python train.py --num_hidden_layers=12 --hidden_size=256 --num_attention_heads=4 --num_key_value_heads=4 --head_dim=64 --intermediate_size=1024 --vocab_size=2048 --hidden_act="gelu" --norm="layernorm" --norm_place="pre" --norm_eps=1e-06 --positions="alibi" --qk_norm=false --attn_scale=0.125 --bias="all" --tie_word_embeddings=true --parallel_block=false --init="normal" --init_std_qkv=0.0212 --init_std_o=0.00433 --init_std_up=0.0212 --init_std_down=0.00433 --optimizer="soap_variant" --learning_rate=0.00706 --lr_mult_up=0.903 --beta1=0.95 --beta2=0.99 --lr_head=0.0126 --max_grad_norm=1.0 --warmup_steps=200 --schedule="wsd" --decay_fraction=0.76 --decay_shape="linear" --final_lr_fraction=0.0 --batch_tokens=262144 --max_seq_len=2048 --doc_mask=true --train_tokens=605000000 --max_steps=2308 --dataset="wikipedia_en"
Each number is 500 + 40 x the weight over its row's rms, rounded and kept within 0 to 999. Layers, rows and columns count from 0. Numbers have three digits each. The size before them is the row's rms in percent of the matrix's.

# layer 4 MLP down (transposed), 1024x256, rms 0.133, rows 162-268, columns 192-255
096:505597494488499470502475489506535405479509482510495519544486531558508491540485543468482633456522501577532509465560549527470557474452491495474450440510591512491514490485470511489460469551486480
102:540540499512496489458425537493527526541485515465479532559529464538505559488451449500561492596496472479471498408499519470503526642467440496582512523516453469492491489471507512492470472476482582
104:542597441535439486519444474491540515453516578448461519550521528495533557512493558556528427607513511471569522460497458425477437541454454472472441455481505497565470477466530544416477520498469465
088:559520536457442588496559451532481508491522464450527580503560480526494486484507446435538447430505496519534452466401499502444538457548524452492509458513486521466506512496499468444457478506544550
095:438518545416538445471508523545512487472471511528494526512563494532532546525573468534506505495506440484571496519549484458474498464527447525502476572513500525417521538448512501426469533509535472
099:530506491471550522446509536505565480524501500549504497405442462480483482439483503544482553516538492459497555546528528476522470496480547458531518520476430503496497532464426465463476509504514566
105:496538512488550514477511425535458622525440597432525557545524524455436545524519453532454512469501464577550533551471496515521427487508529448500496514534526557593452507539545522455556530472448465
106:554526536503524516565466580518505449469523467583458490560422533483554487515500483442481556510517516542513460451428496490485539425491509458512520518494490541520451515512524520496488489571457509
100:532489465469428508551517445486541547527502530501534456485548555459545485548502475514490503475507469513518540503468589563471565568471454543592423498525495449551415480548432491508445571485510465
097:446487474477484522517515499451427493524460531440498514456502528530470528493522519501564521458399499497509538539542476434519525537520460516533398552479526484500539505496567528553475517455481434
102:527435568471523458472561489482526488559509483544503472463464434512473537536543529548510443530495541506503541517453544507466462472468466479510634534534504492565456467517500478488535484538418490
092:472482521467539529517459509378574469492542452499484499586456512538503453478504490516551465443505509513537507459467532546479477591510541419447519490422505542467417394504496554448511477551546467
097:496510482563517446475537542477519490536509438546513486526547457535524583513512535553442488502538503490470481545379509544527432463497538487465513505502488518489496526509527523483464473488549521
094:502508508514471546459493538454614525485473438500416460511519498489504536471475475519493547516522422436479576523489529566500521495505449462594511504500510532530539500490625497453507521501475471
095:499585516609506492441435528431555497507557519526472508469511484517556492493472493422476506513544449528547513528532532565486513411497524529527472446456514472509494513498531475495507527510475508
103:471457539526484475515528545539549566512488513448519479535514506475489492504477480508512440494506577546484551449508526574468544489497425531570439560433474490545513456533493487491578474447463519
100:439477472461467522541534509433498543522486427497471502462588548519551500576548507471478583491501490468538449519536524544553571580511576424539520531531551488506485407470474460545491521482494485
115:519493504487520508563471466531504485508501486511453463512530513488474540478523510500476490541478487490439485528544400499591532475452456452541567545502522492535482566500476538458483508513464435
108:553527546531521486460526438455502505485455464439473551413508502436494481496497451520542524519442481514477514515511460542499548506511484487517517491511479489541501537538486445489481481493537482
100:560429546485471554494459510501410546494510532483478513484512523486557430523491570442451427461465547532541484517514549533459552544498544457481455545442498463561451478550454437493519500567474484
103:530564466542448457485497581588530496511489498503501538526470454554496464392513471543455475493460512523502442469500458570458562449590497525509517564529510477510535454434416556515456538467535515
109:529482491477486467523522512536481497501474563487461511556472495559470449515550466483495485477476518585511560425586450529547556457492533473594490548417468519540406550459459479526511513440550504
111:485460501434527520498520517542531518551534517455559499514516511498528511545539420477522455544563567481435376480471541555573517476481471548509497516457563460407470569520499578521565548512497503
107:542522478535479475570470428542526452549460462525491474556561522491467526462536545509539475477501445486467529494550565516524471543512542510487479468476491550484474559514487528460521525530487515
109:456533486575513484518546556522521546542546472460554413583466494465457526513477473493480490526522491503420467513448472448515519537483500513512512533463495399474429547589500524478457511493542493
101:586548495528461437519449586494519393475521443447507518461537542539515508456552586492514509402448447506490495549484519635578426471502474503560448521588484518452498509517470506489525496536532493
103:526485461516551509468437492527501516452457520458481531452472488536556439407571470497532527489437467567436520475516418495503499496502464471590511507445518506458531534506476528491490535542514580
103:485428551498538528536471536468516479485531456552545494518507533486510530453566476512465477438450454593506516509476435464516420475593525496538486515449452539497461515556493452499512629544512555
104:501449414557475518490551446470477550562516504504533480515567523495585598472493451504498552522504500495490487436508524511506535461522535522480538546475442457480538465538441515435514511511537529
108:478488493538448424468503479455517400540519484450444558505515474548516569574536446446479462463506517519555521511511458502495527530528481515523512472526469502563467488548513490529589499499520447
107:482635426518578495594497487542497510498493516544455480456474517458506523458539515455550533501491540513457490498504470518483557491555489526541494513505449514459507466560457533519464518470612472
101:597480509455530535510429462489521449523448488467500504524530511501482470475536482562515493527395525525525419545465470524502499495482472518548453484476466556443484478548506510523525495485526496
095:547510557472514479598470468512497518479485397525565514511491485416515496465536434533516475524466460494436450414498515558536545506502511503439528528515499448460456510424567474566565484491489473
098:571508497480522473503500519467499553530507488536498446461483527460529582499454474454506497512492512451513549576491485495543408476567486486550485438532486465559498511523509458528517392515576460
098:565491461563490570508478498444503481496402439475477447553555578517472496468534519530458561508404542474528558470526529521431470439524487477485529504442547431475455485432508464524561528505515514
109:530508445461463472512491454450512495573504406529535469438478562439472530490523489531537513511469544578498451494495426514472416519546583564524532495462520495518562534461503479519446475486523486
114:502455505509487460379510495431520558527478500520539449506551508538508511515473452465489481498474523516525465491494532521475476479501528565510462516541495445506531509492483464524474523555553453
099:507410529528527431487524493499548496502463487530500556449493446499450512510514513491433492461476487415511483493488452522518447495471510585523489554460496514530495500529494523490574599459550437
100:463482498461457502525550554485467460481488531454462491516505493505533530457541476444485438545488518539409479509509511552478482498566507507556457481486463434520512510497485497536519517547576474
093:482466486525520435476479529537475439422524481483497494532502584485477444528560479390532426492579467497496556411488528502549577509490483543442461468514481517482527489433501517519483546484428531
100:452499542489447562483515405521457526464522520444504442479502524487515504514430540477520492480467484404577504496606502486451560531530511499556543450478436473571516489524464519495501402535534505
100:510556480441470420476530478492489462474572542513494398581500545517539483443463574547487518510502537567531460488456475562538466524496482465550440456385527587510520541524496552568502471535467507
097:459493518440487513509511554544475461458554468500536445476548501528463449568521517484525505482511489459547477535480469607473454543449400448435488516495520473510457371492493480540486454476470495
111:553497410480487469532502486494525469505444500540452507443530523491465506542538577580526484464443493420563515419520502516571554606557545491493484498470511471490514459458471472508451516472528518
098:476423552406455514487510502514520524541479466494538493437516519497444585484558567545567509469510491485511568546525452531464503462494565488519545517469455519495518454477441533505523501491480514
084:505493471533474534419510399495487500506403457562517489530506450525513506456422496500511537527514526523481518502517496557488479570501496418539481502531511503438541551553571516434466482512545459
095:475513465498464502435531544529501516459471545496476434489487467416450484461520500479537530498523523486525514442454543559461499472513529516500555385482519501477517506445491481536569476560545540
094:491503552445496470530486395548435534441506573492480489497494497488545509558462484545528507468473429519505479546491485515597453526440438514501538467490499526483428469499569459460456534555505486
108:433492471491438459491549564511456559497567517366498476529461485522508581522443451490459468518545496480562419479500456523495525470473508507477537458480463513520449468482452490498533489493482480
108:457522485558534542547494561465468508470512501475435513599523520547452472444573557523511468542428446535535446497486462495456460517513501485455598536540422504421502473499530514512565543496507491
106:496479451546517455498480472493545562495510518476587586538443481581481568495493474476471478484499490459504481408563492533479502528516548489545532542511538489504491444528468493501560543421508529
117:491472502529471521484488497523461485474509553479624474537510546463452526448490529481467474518522517523527449560504480449464580468526529454477510536485545451539438525465526547454563514447415500
105:458569488492451501500468572567484519426505590516551541569458548528525519528522483566515522530467441484488491447532502431472550543515494597530560496514470552568512530584571512535518478465543487
106:479424511430499456456556511492462513541536435519484430489513486503526531440531551492441512499464509501558468488442473493534477472508483537484509419506483501500546425480515467509479436563486545
095:513509543462472473541488467514486491526506516506502453515495586490467499528453498492508544491550531476482476514475485463442514510493485504482471483532459521477541471503481545442480475464503544
100:535541594556442452510531441530475496408471532502473523480466469511518427466457439477538514468522486503475512490434516539562517574536509507514590491534549502569498528498475419535473540509524444
112:546539493540583509558487508555540495502509540527471387489431496537498504489538467517488491519555560497499493488487540469536529423499444547507446546514507488600480435502496523518449551441420494
097:529539538470413468501501489547546483550516563468556514442519463479494531474537546520438472504521483501518476466470531446529533442411524473544506448512480470470484473499475554566458473507449414
108:482427477492544622510499380442573499541527466565571490468467501456550569492532493546495521524485475466465477443491535515565525473528571527483529551482511471542424446496495581495491537438521492
115:506518504509516465515490452474549512502540476468533508581556480521546429491501437529502438497494443483529529467508544498518421478569385471492539532576541500477506465499444493580490434486565530
098:479507548510504469444509591486500484516520434445477530442498474528552422562515454580533508529479611497532486547532487523525444516520522486488535497485457563519489506556523515479485437477461466
092:514558546541496499528471418520558533536571426534511474441486515488542501462465499424514578537456457492500502502580552562483520483509522440503417485498491463515480481533516509480465553477517549
112:542516497500504460489428446534435516496488556449506473484538451530478489524449481566483463501503518518518485496541475510459511516515537575517527470453515464511523455487477584543515459446493450
103:520558511527483442497516520484486456462542461462550513552503459533562450514478547476460464498507585472474471482464538498462486515545519506539549503531442512519507449506500512507518530510533496
105:456545500502547539467441529525424523524469445496439469488510563488522484520536485525486521540529483509597540525485485520513497508436487503541472500466520537527522419485510572434468504513428486
110:443432490472488497514473507441493524449456513565559523578488524529569577540524511481495477481474514494410524560508504471448509518422503490501518522486466493519522498504516494456476573465467553
094:471536547504536486503475545413464511519504491471428498511434471532422521485540493496522491486557550470517491482515522453452500524495546504510521411391503541484515507473465530508576536552481426
094:458531566469540553502488524491550498543511498472598550428482448445510537482522501493499470509514529528481474488516517489487561463504457509544538459511442500566453499448484493516453437443487479
097:527525558549516497547472508483429496463447494531494462531506480518511509491481514489478496469535533458474531469479506546519469504471536516451513466471474496504553543485517422443481421505569464
101:540445482484498452464568418471567548502520448403502548484444443518490540560479449637562522522509451510519572478485534470478468461451502573515518524490500545474495427506483542542447512493512470
092:543529577520480456515492578471520498499461539460488488442480492511554506545494471551495439467526462488520519527517433485515531530502546484461498527449541434513490459484444540461439545508469493
090:480540482539496500517547556574455543434529480508564528500395476543521477504520402484496552548536552404441531383544471418493486489470525490479494467536567513576514495527479535484473523537516456
107:533476470533534530476564487553485521507443537515466503491537563534484465517492447449507525442533494518508473465545508543426436481483489476473453524517561539511509451517507544531435491516493525
100:496382561457505490503536569578566474514487449524551480517536492534486427473491547471449423456521466533452395457474430439484486518536518513509475443516528514458486508562471396484452502545510534
102:518495532513445468565495510520469494523490531513505514494540497462491495494509496497466510486510499522487636429469489538578514471521537465431563581537517463522465478473492523493477447481513491
093:507547567457491494592507483496486477526497461500473456483510537439502465523521488527585504503481519524490471535448502514382499429500544523496441502510488537452504558546554517525445442510476523
097:542547502493587565528500475526483551505537483486500520457492462465549496469518443489493446544478522501478513483422525542440512437520498506425524530474456552521544456512476598453520520484485462
100:490438582542580584479504485498449489483529482533577509504416502459486501567532438514486554420462483545516504472556491481448501495505451576476523559405449466563478490460569506451468564448510568
097:458506537489459532548534504536438420507478474504574549524533519480521483447526496507463523496532514462472533477489442524561488453511492449485550535489469581420520437462515473542492471570503530
093:445486541452502540489515504494434449530481510486515490486609495538452460527477474442484531511483507460572515522508460442468455478527501538436383496451493435470503471468485479506515508634568483
113:530540550458429487443567511389458538570487487434467460492529499502449574474494500522451459516495499501553502518509487518486523434619548483503517497566530471490512464522517464488489475454515556
101:443582555538547537495514511499555427559521487451536544479466537464536510454428409514530458500431450524556537467436484447543496482517522463464539463476548473520453521471509475503531510510443457
100:500566500491485535473437586591494444516456538477551512510469520469475495455495457451466456529479537423471445468545489476551504559517468494485533499495529452494493472528533501429476536454562504
100:495514507531510483457427425448577541500498489433470465491517564525542448524510514424645593467484535488520467525502422510452492534525578533511455508493521491489527544536497449480475527569575494
108:502514534523456492565462548544543453496413473569536463470528470479497494469478506507553575496504486445455420498530425528508421534505579477506530532523469538504469523495469556492519377443534503
099:499602501558476439536508509539493429549438511478572460506507528460569556540491515527457506488501602487520551503491482542437469485592417509481505517505546506504480494536418453519491492487501427
098:519559540456502526442512563506507505508496500557456552547499478446517489516475493474504408433476433505492470529473529420455445524461575520523492489504533491515593432412540532528433587534525502
104:494465471520462564509473545484533490435465451495437484443554472482511515604465576502526500554548441474545531472510550526509512495491459457475418529454564493443536511490502514498535513556495453
095:574478525495553419461532549487488488479485514537550437497506504534479502430505450523435468546477506528515471525533532528491538407503449545467602475539501514580501502457449534452444547547511448
098:477576511539454499566476496495575515452484534490493519528467472509466414495520527493522558519537491526461484482442496503434466543525513530510474488469471455519483527509393474480470559469456481
146:450494488469494584489486559522490460538515436538485465514478537535474488514514514468476545575518475487487459463567520495497579506434540542441488500471543444473511506547534509518477545470451514
099:511512523461537435549514397479529535454444532541495505546462554509441499401543487529532487517477525591509577492503509443443425580496517457494465547496501485468507500525498518522546530482511579
107:508568476570413447469501482508599527491429435573440515453478527481502521435527511559525503462465479455505463484494550447450568510449506451397493503542385525506451540572489546409460527457546479
095:446530512500513565456507477490457470512460551457519504447476505500608492586432496478463535473572455533526491506477467497521565549473498514527597429417501506498448503417516530458536488532492451
099:507497501520519538505508497420511550490488531451495509593483485466536496448524541490513503488507521452449456489524444395488453509575522494502574506509456456505532440554422501489493457434426546
097:474453440502476483513470578545561451497498520418480532469497555553505558495545515443444484516529521507426536519634571502473516522472504550454523478464544504527406514478542495513533615485520459
105:442550555526477538429480594502413487503509485491474568555507417509502437521536475482423507492512438501472473525537495495442502540518566511455475481486451512544523502453487513550489495538561500
099:542492513531542529462535475528537556563580487482506501419553542420463492505498536444472490471509513475484470530507474501531512523515493509467491525459547501504554545428422489440426453410474490
104:465507526562600551599512553483522524501490537515555446507552532507476521509518465498533507465471531488532498582595448532483490502530523471455467502492539567487532444481523547503526393530506495
097:474585554442504494520484462444522444515507486455450528521485537540425507566507562455544501490471469505541486473533503523439476409530525483452470521499539547444501423506517455523568462529470514
112:501440511550486489532512461505505496502515478451519491447477470470499489515439458456574437541522486550483598461494464500525483562493438512477457496522538535526560453509530511513539485525435478
105:526606490470472446484502401481460567423514488438548460568510443545496465502551481522529506469526534562527460503525459494430491471549407510473487447534551437489450498506524515496505484576446562
107:470495486494502564504455590461435517505518498486511501527465564477512440530482427491438571454518465510501455458517523452498487539510481524538486531477569507498508432447478450492542535529488507
090:546460467533516477519467433528502523466435536532472549562471418420480434460440512534519414522572454428474568440572478498511507524450536537496507466554431579528528494539482553493536501514532571
100:519428549523521534441504523429553494470525494493465487511503556489533585466481495550493415477501564474476505471501435484535522483482529414520503403532503496568510482490427459542460512425590468
096:421567566492505533527526487540539420505462473538480435459535427477528432514509444488528453430512483495503500492493529502530487471566555444504463503486482492417540534566569447471484471434545552
093:501469411485520546541497463403476545454483534543530493484495564529522457474465529487553543463538555552461539578577490403443540489477514477431506518571486560470463556479467489488504489510497566
# layer 4 MLP up, 1024x256, rms 0.128, rows 163-269, columns 192-255
102:588518475490477518532506451551525471468586454560450507561424508543506520503560455450532505472518502549441500478562496451465425521422594528492517483577486486500502483508494455507479483414518575
105:422425513463513537451539487526480563458506514473490408502467581478545561618582532468504540478467515533511532550543518502472533526490519483584510529500426514504458566493502476522441489482486539
081:487514446512503439480463520447495509501469471509490405459484487465489548566488527531464488572462503506484497524533495539599500507429502633566524477534542495559547494493458536537544487464440476
096:462536489529513506521540523498474433522505532487504533526455481545528521504551535492519506435529450573502573486457446498493537512496508491589578510475538498508486519518572480608492468497529552
102:482533499494549493505498523456519572565509512582493516571469526483514576513532503442534560447541502509487525470411497483459482497532472493468493441525499538429459568560490460504466522568527506
099:478545540472490475516518537500536443489476496521553484447430444447513522554521492498501509512522546455507449466531472524543525482472521449519498490486440478506499575510503400501459570482526550
106:493457483538505524498525493450522526499515469519450436535532512480526483535515484517501412486469500449549509488521557480609391567444470489485524588485502465514502454555472493477585481473509497
105:559555569534532533463487433506516502485455431488475538575407520451513461556536535578528479514480407511503422512506433527448516454514475485436550448549482508437554486473511465464545475444547510
106:460537525485461462518490483489539514570537516422483486532540443513487553432541603544471560455478505550508532500555505499427461453461469565546477472479488413491485507612541500526417533523471451
094:476525459438497520503566524449474528520506525462541514514530542488536546542464465472488474480462477511497462447479462554548538486548518493491435510466484485439527551580510402493482500547449567
090:531466470481592492506501484581469531515547592434513505444569491492507501479538483446512524475496575469546526490499512466466528476479507531509475554471520540536584534533526480464449539516482505
092:465504514498534549421520482557424458500568471475491490494495509521491481483576529591426534448436541528520454537440505512539526470540501482539507447539529428516485484499552539453622498494451423
094:545492490561496509510443435547452519522441538475509513470463513467527536498539408540458469501484520506483434429518471482546467511471519517536509431435550475427553460529478533467512581534464447
103:492429520422554472550573463529408494461421500494460495451525518451467506480528485564496574494451481485485472535495455434506542574527542469489513500471495536526535496534473498542495433530520496
102:502502529461474496457515482514498574551511560529507380487516478531478470498468541546541524481440459457475477575576517476450528476464439435431522444501596492526538483520386486515493479481456549
096:473560497462443496529445392517513568471450525554463575468511447592516446503455482461547595495520459482521497470468519500473439511483402474494505508486563503489547443559536494503499494532482476
111:448476577498453496571483461494459456424472439534522487461545472514556500543465513497526574511472473521446537511460440530540478480490496475476469604505494439563498506497512521570554495502507506
104:487453506531451471525480492561439495455494552515470512486522516498412482528529572506475439501446562485480518480420509572514529452492605545521483542544551515540437502476468542516555471466501464
101:531567453474530505555461568471543471520579419570479525561508520563483550519539459562472556551476440516499477459531515467470426513476493518538545459598545499421454438454503459445548596504499444
104:550513529555447506421492467557514582550431611572489479508492524502452460539471536411511514483565582589476481536497457473493510583552503505479473574528463511535523488586478458530538548485508464
105:463500507504494461529514407609467493495492528422524483531489498473474457443540485502491530548443490537595534581530399523477476463454523529517536517448489518498491550585490479490462441539497453
103:481546475549498574514461475488495429501517514421473545426506498523434543456434529470456451455475481508515546574463582505479476559489504468483488499560523546504430547495448480483465544544481453
102:520501462516516465500538511484505463494499490568524601493421532417526494420405460530559529540659455547499463484488427414535435513517526516432461552477494492580515483483515540497525451570537521
102:515482536495504510530491442518500535464477538462458516500486497376532553547464504510476548494482539486512541450474510458516545501509503476485500470563484404461466507557427520499503471448489569
106:459485532456525484454495421518560461539592471500501566474473458493582528452548493484506463508479597502545503503493533478547530544460507573457573505540425521416537417519441568549481482519566488
103:474509440420537556522445540497485478485515539477519546504531517501501573518519490500480519470447494487497484556500511472464513554496463475503506532560449535461530491499442556501534402421492540
103:527521419520426545420501436554472496476475504446492544540522494443493515497578460477504469520550576475458545542480502538470558507501481545511523467542430531533545521577538463540492549501519461
104:483521538533491487532466496469484448387555495536532455496491514496474490517460483508529525453499472522514483471481554485498523473485441503502529522527499520538539483483535436554520525403608488
108:538485491538526558514504520446513476528518433493469462505461447406510469435443485511408497540503502558473460480574559429441467475574461528531531522605407430546492471533535490522505560529439527
103:545565452527586434560478478505528443461559438561506472571532465430514558544491524490497471498534565481490462441460561510547475411551473464573527497533428460454439507526523494578476438553545486
096:428503514517470525462592498502490558488476436474496523477491489483447526411455565439490540522537464504522529473530535505464508464476552476478523490472562494558585541484513436534467483469520550
100:482484522428553582541525477489555506482466463551484528501564438544511472477493481491432537506570462436564544551479540488516455468511506491534520530475492535471494471475545500483430440521513511
089:440537491479487537548533456514505472474490470491492498480506484555460501471552538504447495460530462529547408422512619509510554513514438463407435470552535517448499529486474522472484570527446514
104:472507519523493512494457559502520482505546480497504554510546547558502542472435513496482452436538449482532401546474456507511550481468575530528533499527433505454520453431527561521519543484521465
096:477489468466469445552547559545511477520514504539505500517484503449474498448428472435443534522521520474559455470512441449520520501470497520409491482480493423432503532415490453468509493530533522
116:456522575497467503501428531482516475545496505482520487494548463473481530552473487561491478499497558539474455444460458519547542536491465521572545545535441428496482480542498526563525513465618494
091:488488537451488487475504455555610459444528470506516464542528533491452491507503403475493555443497457475471474518491495515464548537504476494516508439547526496557464543478548609496447409529503489
096:519552516483489465480498438479445511564519482540522477459494505476569394507438471540526543453482465493523539515491537471468498501417490425468540547469510480556531514501616473476535429489465494
098:549487472440559510484515510488535549499486460387492434499488491535558480475446565527531533482442568531430457510542529518471470505511466534465512504534483475512464532546603573500512399501474508
098:446508510526522459489542471492476385515538553496498499514513487474512496458447463515468560423436500491431541422475435523482425477501522511506490452562487508501502548507527534490518533542487471
093:448486507481504468533506536475517593457459572420467447526509548494433493498530530433508496465492507512523409499548528484494484535490453532521559479524536487471482563512390534498505483522531497
097:525462549458499533496521440463556552547459479523448439437513511501537432505511530461566521515482543576566513461555486479533523487466592488556508461485525599501522467495525560486456529440488477
103:527534455450596495480523405457612574473536595457521516472504523517495519579560572487495494452528527453486527525530493491480560510522506458461548527454574474537518480478530472512464501528470500
103:478561553528469446463550538518517457533587523538543531493466485516499429540446547498499519421496450418438453452472500456439485534489497541572499538471481516471498478458496484534483516463500484
086:583540541583504464513481508547519474458521497471455563483523429511412509588505494560477504453534507478552506542463428431479498524481430470465536447505487491519528535475525466549493440517507497
093:490571534486546481551504546469524515490479556536471502525484600432458518531568487483511458480413557502513539595526546529484533455543457478502464498436480438531484565490518508512523484528500538
098:526461502441571501547497553478536480504514463510483446565536506428523492495541486558472477524410467507480487463495505473447543464468537444512574523503520503543521511473475479489474565521476496
115:470519488421542496520461458493477480468475523524516495501502522539497551512556488555518494562522508533547500496542548469478445487574458519552521483540473481509456453519494486504454553530566445
102:497492500495538487524536486474430494498492515484405518528441517545527438500455465483469476548511551552544423494531480482528466515501495489505455512522532545519534438471467546545521490407494525
100:497507528391521563480527512454478466473551500551479546492576488459505512529492540570393544447470495399517460502474496496471432485493508500416490455537502521479541577490479534502511458577546564
126:523502504448505449520493513445474548478473557508549521475550521530453540505569511466539544539561539559512503531562512459444519516544534557469490478516567520472487476550505464465519535482433529
107:455508495480508515446521463556505492461517525482492531507502523465494532511557459488453543562498575548461540569574504461445473574447507504457490469416489464495533460493482460472467489511448476
103:472500534465410504514486510522503486539454494561517498472543492515485463503543474486479449540535498488485523526495536520402550485500545483566476576450565494403543554553507516477476516453555470
094:520551495477480535534505507470509460469435503446462576517452466567432556530550527483509488479520424515490534547516507468505518546505535449490460462497459465549565522513513519549481487576534478
098:497516539478531505455570530513523536586511512496528431545475468455556533481435489601471481458487487535515497494505530504553481547428539535453518462431486410515525517531522465553562398497503503
109:481501507485572463485461509501456516526529521569538558456396431475476537606502526480537562490568540515524500467481535427490501493463464543452472605492555515635505461493467538528482540418480502
096:533499453456452490500479401559514490460434541496535518534501464489482511520500538478543515521494508446523526526486508418501518464489456497513569488532537444377499494528489512512488460609554497
107:527410538464501505502511530499498541503523599508489493532473503458511525522546500511532563524480515537483546573546550447551513490547500479483513524502459452508466525590524437488532507425564489
106:568482526502544516427579495496536499488473456568469490508484491521470498501541460491520561557562553454511454533445444485505446618489448489441517434492470552500510506496564472527522550484515604
102:519487379472579547449475479458509561523554487475543512546499470488520524529593419516537517520523477492512454491371572497485516474505478533510582463529487522487505497463463569444401489501485482
105:495478489514417449470499593545464491511504472563541468553459484492509525475468491538542512428510508513434459530493499484451479520504493513497512547518479499516536531539466496512558400491511472
103:486552491523503495524502509471512550524480532540409487554532478507445535579498620486483458485551480506456452496475516508482515476464465580477491489451476505536476518475496492610503529496505503
098:446449519491519498552544484514398539476552504443427502500451554509576414562421459492562414464548514425574512493533545478532487539493454547499599511602530513469470507477446495518514445508435446
104:451558402496488503568420575503574515518473523499474482529481501583452535482515497508542613565502381540526424472514512488512476517489512566403504527524481540535566553507503530519505487478536460
100:485512473497546476490414528448492467509581532482487502566467500526500488457535493542558507481516470534479490574487454521558529489449509426498535475570457499527539551527460503521504450501475526
095:428478490521448420435496482459565500484465514427546499463504439476549509464504462550461517416481469496461518502461462524501507545524552489559504451615539466574407498541505542544527516498596516
095:451501546462414481474487547492540468455499411539387508463531557485583539534520495488501507533462452450489492443498539447503467531546450500507503490479570464530472552493456462462465583544525529
100:448501429437475497497497551518517484493549540518513495496532604425514452574524558485419505565508540491550502533481524452489571531502451473501468492530486483542501489494498498525531521462418559
104:494532500527539461528511456516468479514582468562436423448526448515502548444546505515523564549550529548538477537470437469442552497499459491480552491537490502455517474564461466442519426530436504
103:508394552541467513514399491523547480476477514505501506493466502540463537583466526456523505515482540539506458586502529488481437577456479544495463468440478519488498476541445448489534495508493518
100:562547492442530529518481520448542493509535509515464506529491472518473478494466549476549512519460451549544477495538465546457521481507466539584513503509489515531501510575451487537421423520544511
111:453551494582431515420524518519544531481493495490452528476583484491478561493583471450531447555425509489464505474470522500533531495601577482555427537389456491410431438537483471516547497583572497
106:466517498543523449517497438466409519508521460547425481506457503536500507528518495497584457592540554431532476533551618518549521475520510556479528501431472493458524542513543530499589461449471494
099:500540457502543462451549583448500477481521435462520531514510488544517538443513496495487473449531448501507460528508459527532501501492514540539527513471562448532477579541473475567476409557524478
104:414507491451512498419448535456469529477486472527535582511439512576496507530479493529500553515497500493552519443546493502594511479503456533477554471396471501483498549453432484519509544495495454
096:458485471532493468501525527517502425527508506544494549476473478502444515549471562500499549437542456479507506538510490438555466627438505442585484495517555470497464471496535439578507562507491491
104:506417517515500474530435486493507488550476632522493466480550555504504528509549531578475436551477474504452478548440481513518526536543531546484498524477506513523545495549466455519534491507515472
096:448504517434527404441515563536454549504546500502505460408524558489470503490517495498559487517478441528514411550466489498427542515433511522430533519543531476521480504505494463505499482452507416
095:478488452510498504499499508461534482539494534484478467482456394527551526458574528499454543476542517480490487447461521553423518475462536545577559477511502551596478554493517466470563458458498526
106:505477398481403534443515497495541543513530479442491556502536497549487514433495513552516485518550464487537564526547498481486448599529486472454567514473551550511534547533477530520509429421457547
103:531563468488463505485476506456597604443514523485487468474497472492535471506542472455519461571562506488510506497589532557392535588488500500488536551503470487574521506545493571456543476510533489
101:487578517474534475517487429465482448539565439540554537500495516497453531541562527522454535526540542496485479500408495508560543496457426507547535496469527472455480462482417527470560516518491493
094:535487495414537593579489521527481514456541596559525540433490480522500509487519513501435491577512511513406507480473531556522509524561432456451535491469444520509489498447481505531494465494560503
104:484626539486495441525508527527472539425537514572551507521512543517506504439495546490483537512444598521444526464543544432514402546472518540457450549510489453504453494498477484527506470509508516
093:451417576442483493505513501465412493502563483499494532513445483575457526425487542480476502546480473474527485442542544532576403529497575445510468557481521470501435509485463540494571509486441467
093:485525511464460521601490432527464520505517537548464547474414395493469506500482412567480507438483462559513431455456515496486462474498482531465472513540548489461574522469418544472438496553497582
095:507443539433468477438497404471494480551514517507495458520425480494528474458475527511478495489519522465500496447442451492554468442459452526492494511456493460550541516576481440468471484480535519
098:557472562530507446422492452472474498501489482524490469491407464532506441504478470549505454501527501514441511528535500493554488543409498531552513475482541513470455419509537500419586522507510492
102:477430558488529464525548379406453518579508482495433541387513531497489461453481508520558522484569471547469530413447560501540472545503437531440526538480540469437518383505502435538523419522510463
096:552528548529472397530520473490534503430509501475511531460475486448490505495517481537523448469527530515537531511491512477507442455564484451579484496551486536529511488459520538475502456526536457
099:565478500525532453464535504475472494539542504402521485539523520473439424518497508521470484507495471491425448564460564502471523469493491495440479563447505495459495510468531471514505519575460493
103:534534492577477500595443494541501504502505534489453479486497524542412506506561472488499508530462488596543516590435450495507447551526472544481484538502524505477532489516537457569450507463505479
104:568477484534455571544489426527542553531520429506511406470515534489429434558536624483480473520536525493477537485504512490541424494504467533539517547553506501469504525512448511494421492557500527
092:526510518536492510527486425568462482471522500506509492480553509507397510559516477469531408562575513499554546494529538533549531477475534604494470492491584502530479491514521460485467470459518528
099:449514520514485571449457465477451490468525480477505428497540501487436443571509491480536516475547456505508462442426499431468448557501510500569496548514490510457526518588552516466439467481553516
093:557442543453482519494465456469486467476533526489464525484497512523445496506520522525485511500474507508547506559596581474537450454464465587588494460576544526480432456522506560514524438559435508
107:454453522571580558478504489493562489510481547530531514414550499473482501520482457610576421497474500515462501547483525534543462438518488522503549469485471533485435605493495538439538474514494488
102:407441455481388495484482491528494576490489512436472484540478538557475583498523488499430502526533400542520565457443535532490515535504452480524548562488516477542523505506519541562569493492542568
100:525474476525483525545564489434520431483469490456432470452465512534486563558482513455441516479458514503510504545512510546489501496522529508556498512465549469447440459465412494530473499465533481
103:460451459546472523470493613562491477461472509530471486480483524581505547502471471550471456560426468468555489433507461521478508474548487508607558532506466494503522507548440541459509484365430502
100:472448483500519471508541497556569476521507467510475469483480543526566484546546458527495580521505523520514489503548490492518464516497477453563499520498494567548510569492433466462499463477486431
101:473509461478488490486494592578536484458455504502526549539483544552563520482496507478531549516514489434600464481472557513500493508501451496492564502498579461511479589424455423485563455513458511
094:454525543503532575460542529527475496535538498516488459454552556502518505525581447520470578493497525470479489567456520475501520497527427473555474557496589476534505486483457432473573469562539455
091:558541424483456542515503563556482431519414498494503415438458430526482466555523521499508467564543513560541511522546518496515465457476483587577535505494488537431459524578553543486580503535474482
105:560486447501540480455480447467518529457440496488540528551475513499506561532477517498452511505490446463529535488573511563454468498486456525487529444539514497491456555442422501599484456550388472
092:505475522463484514466530536512557464488510498537499463494523412507540532521454437554455443546462485488551502481443495539511480498497452505562472511498521444593581486519463494515492517506501497
100:406494556449535502492531526508485440514515494572518505535501571459544486510493545485473501497513572547519546585524563497490521518478530439450511468509530462541424567594484497440522447498551508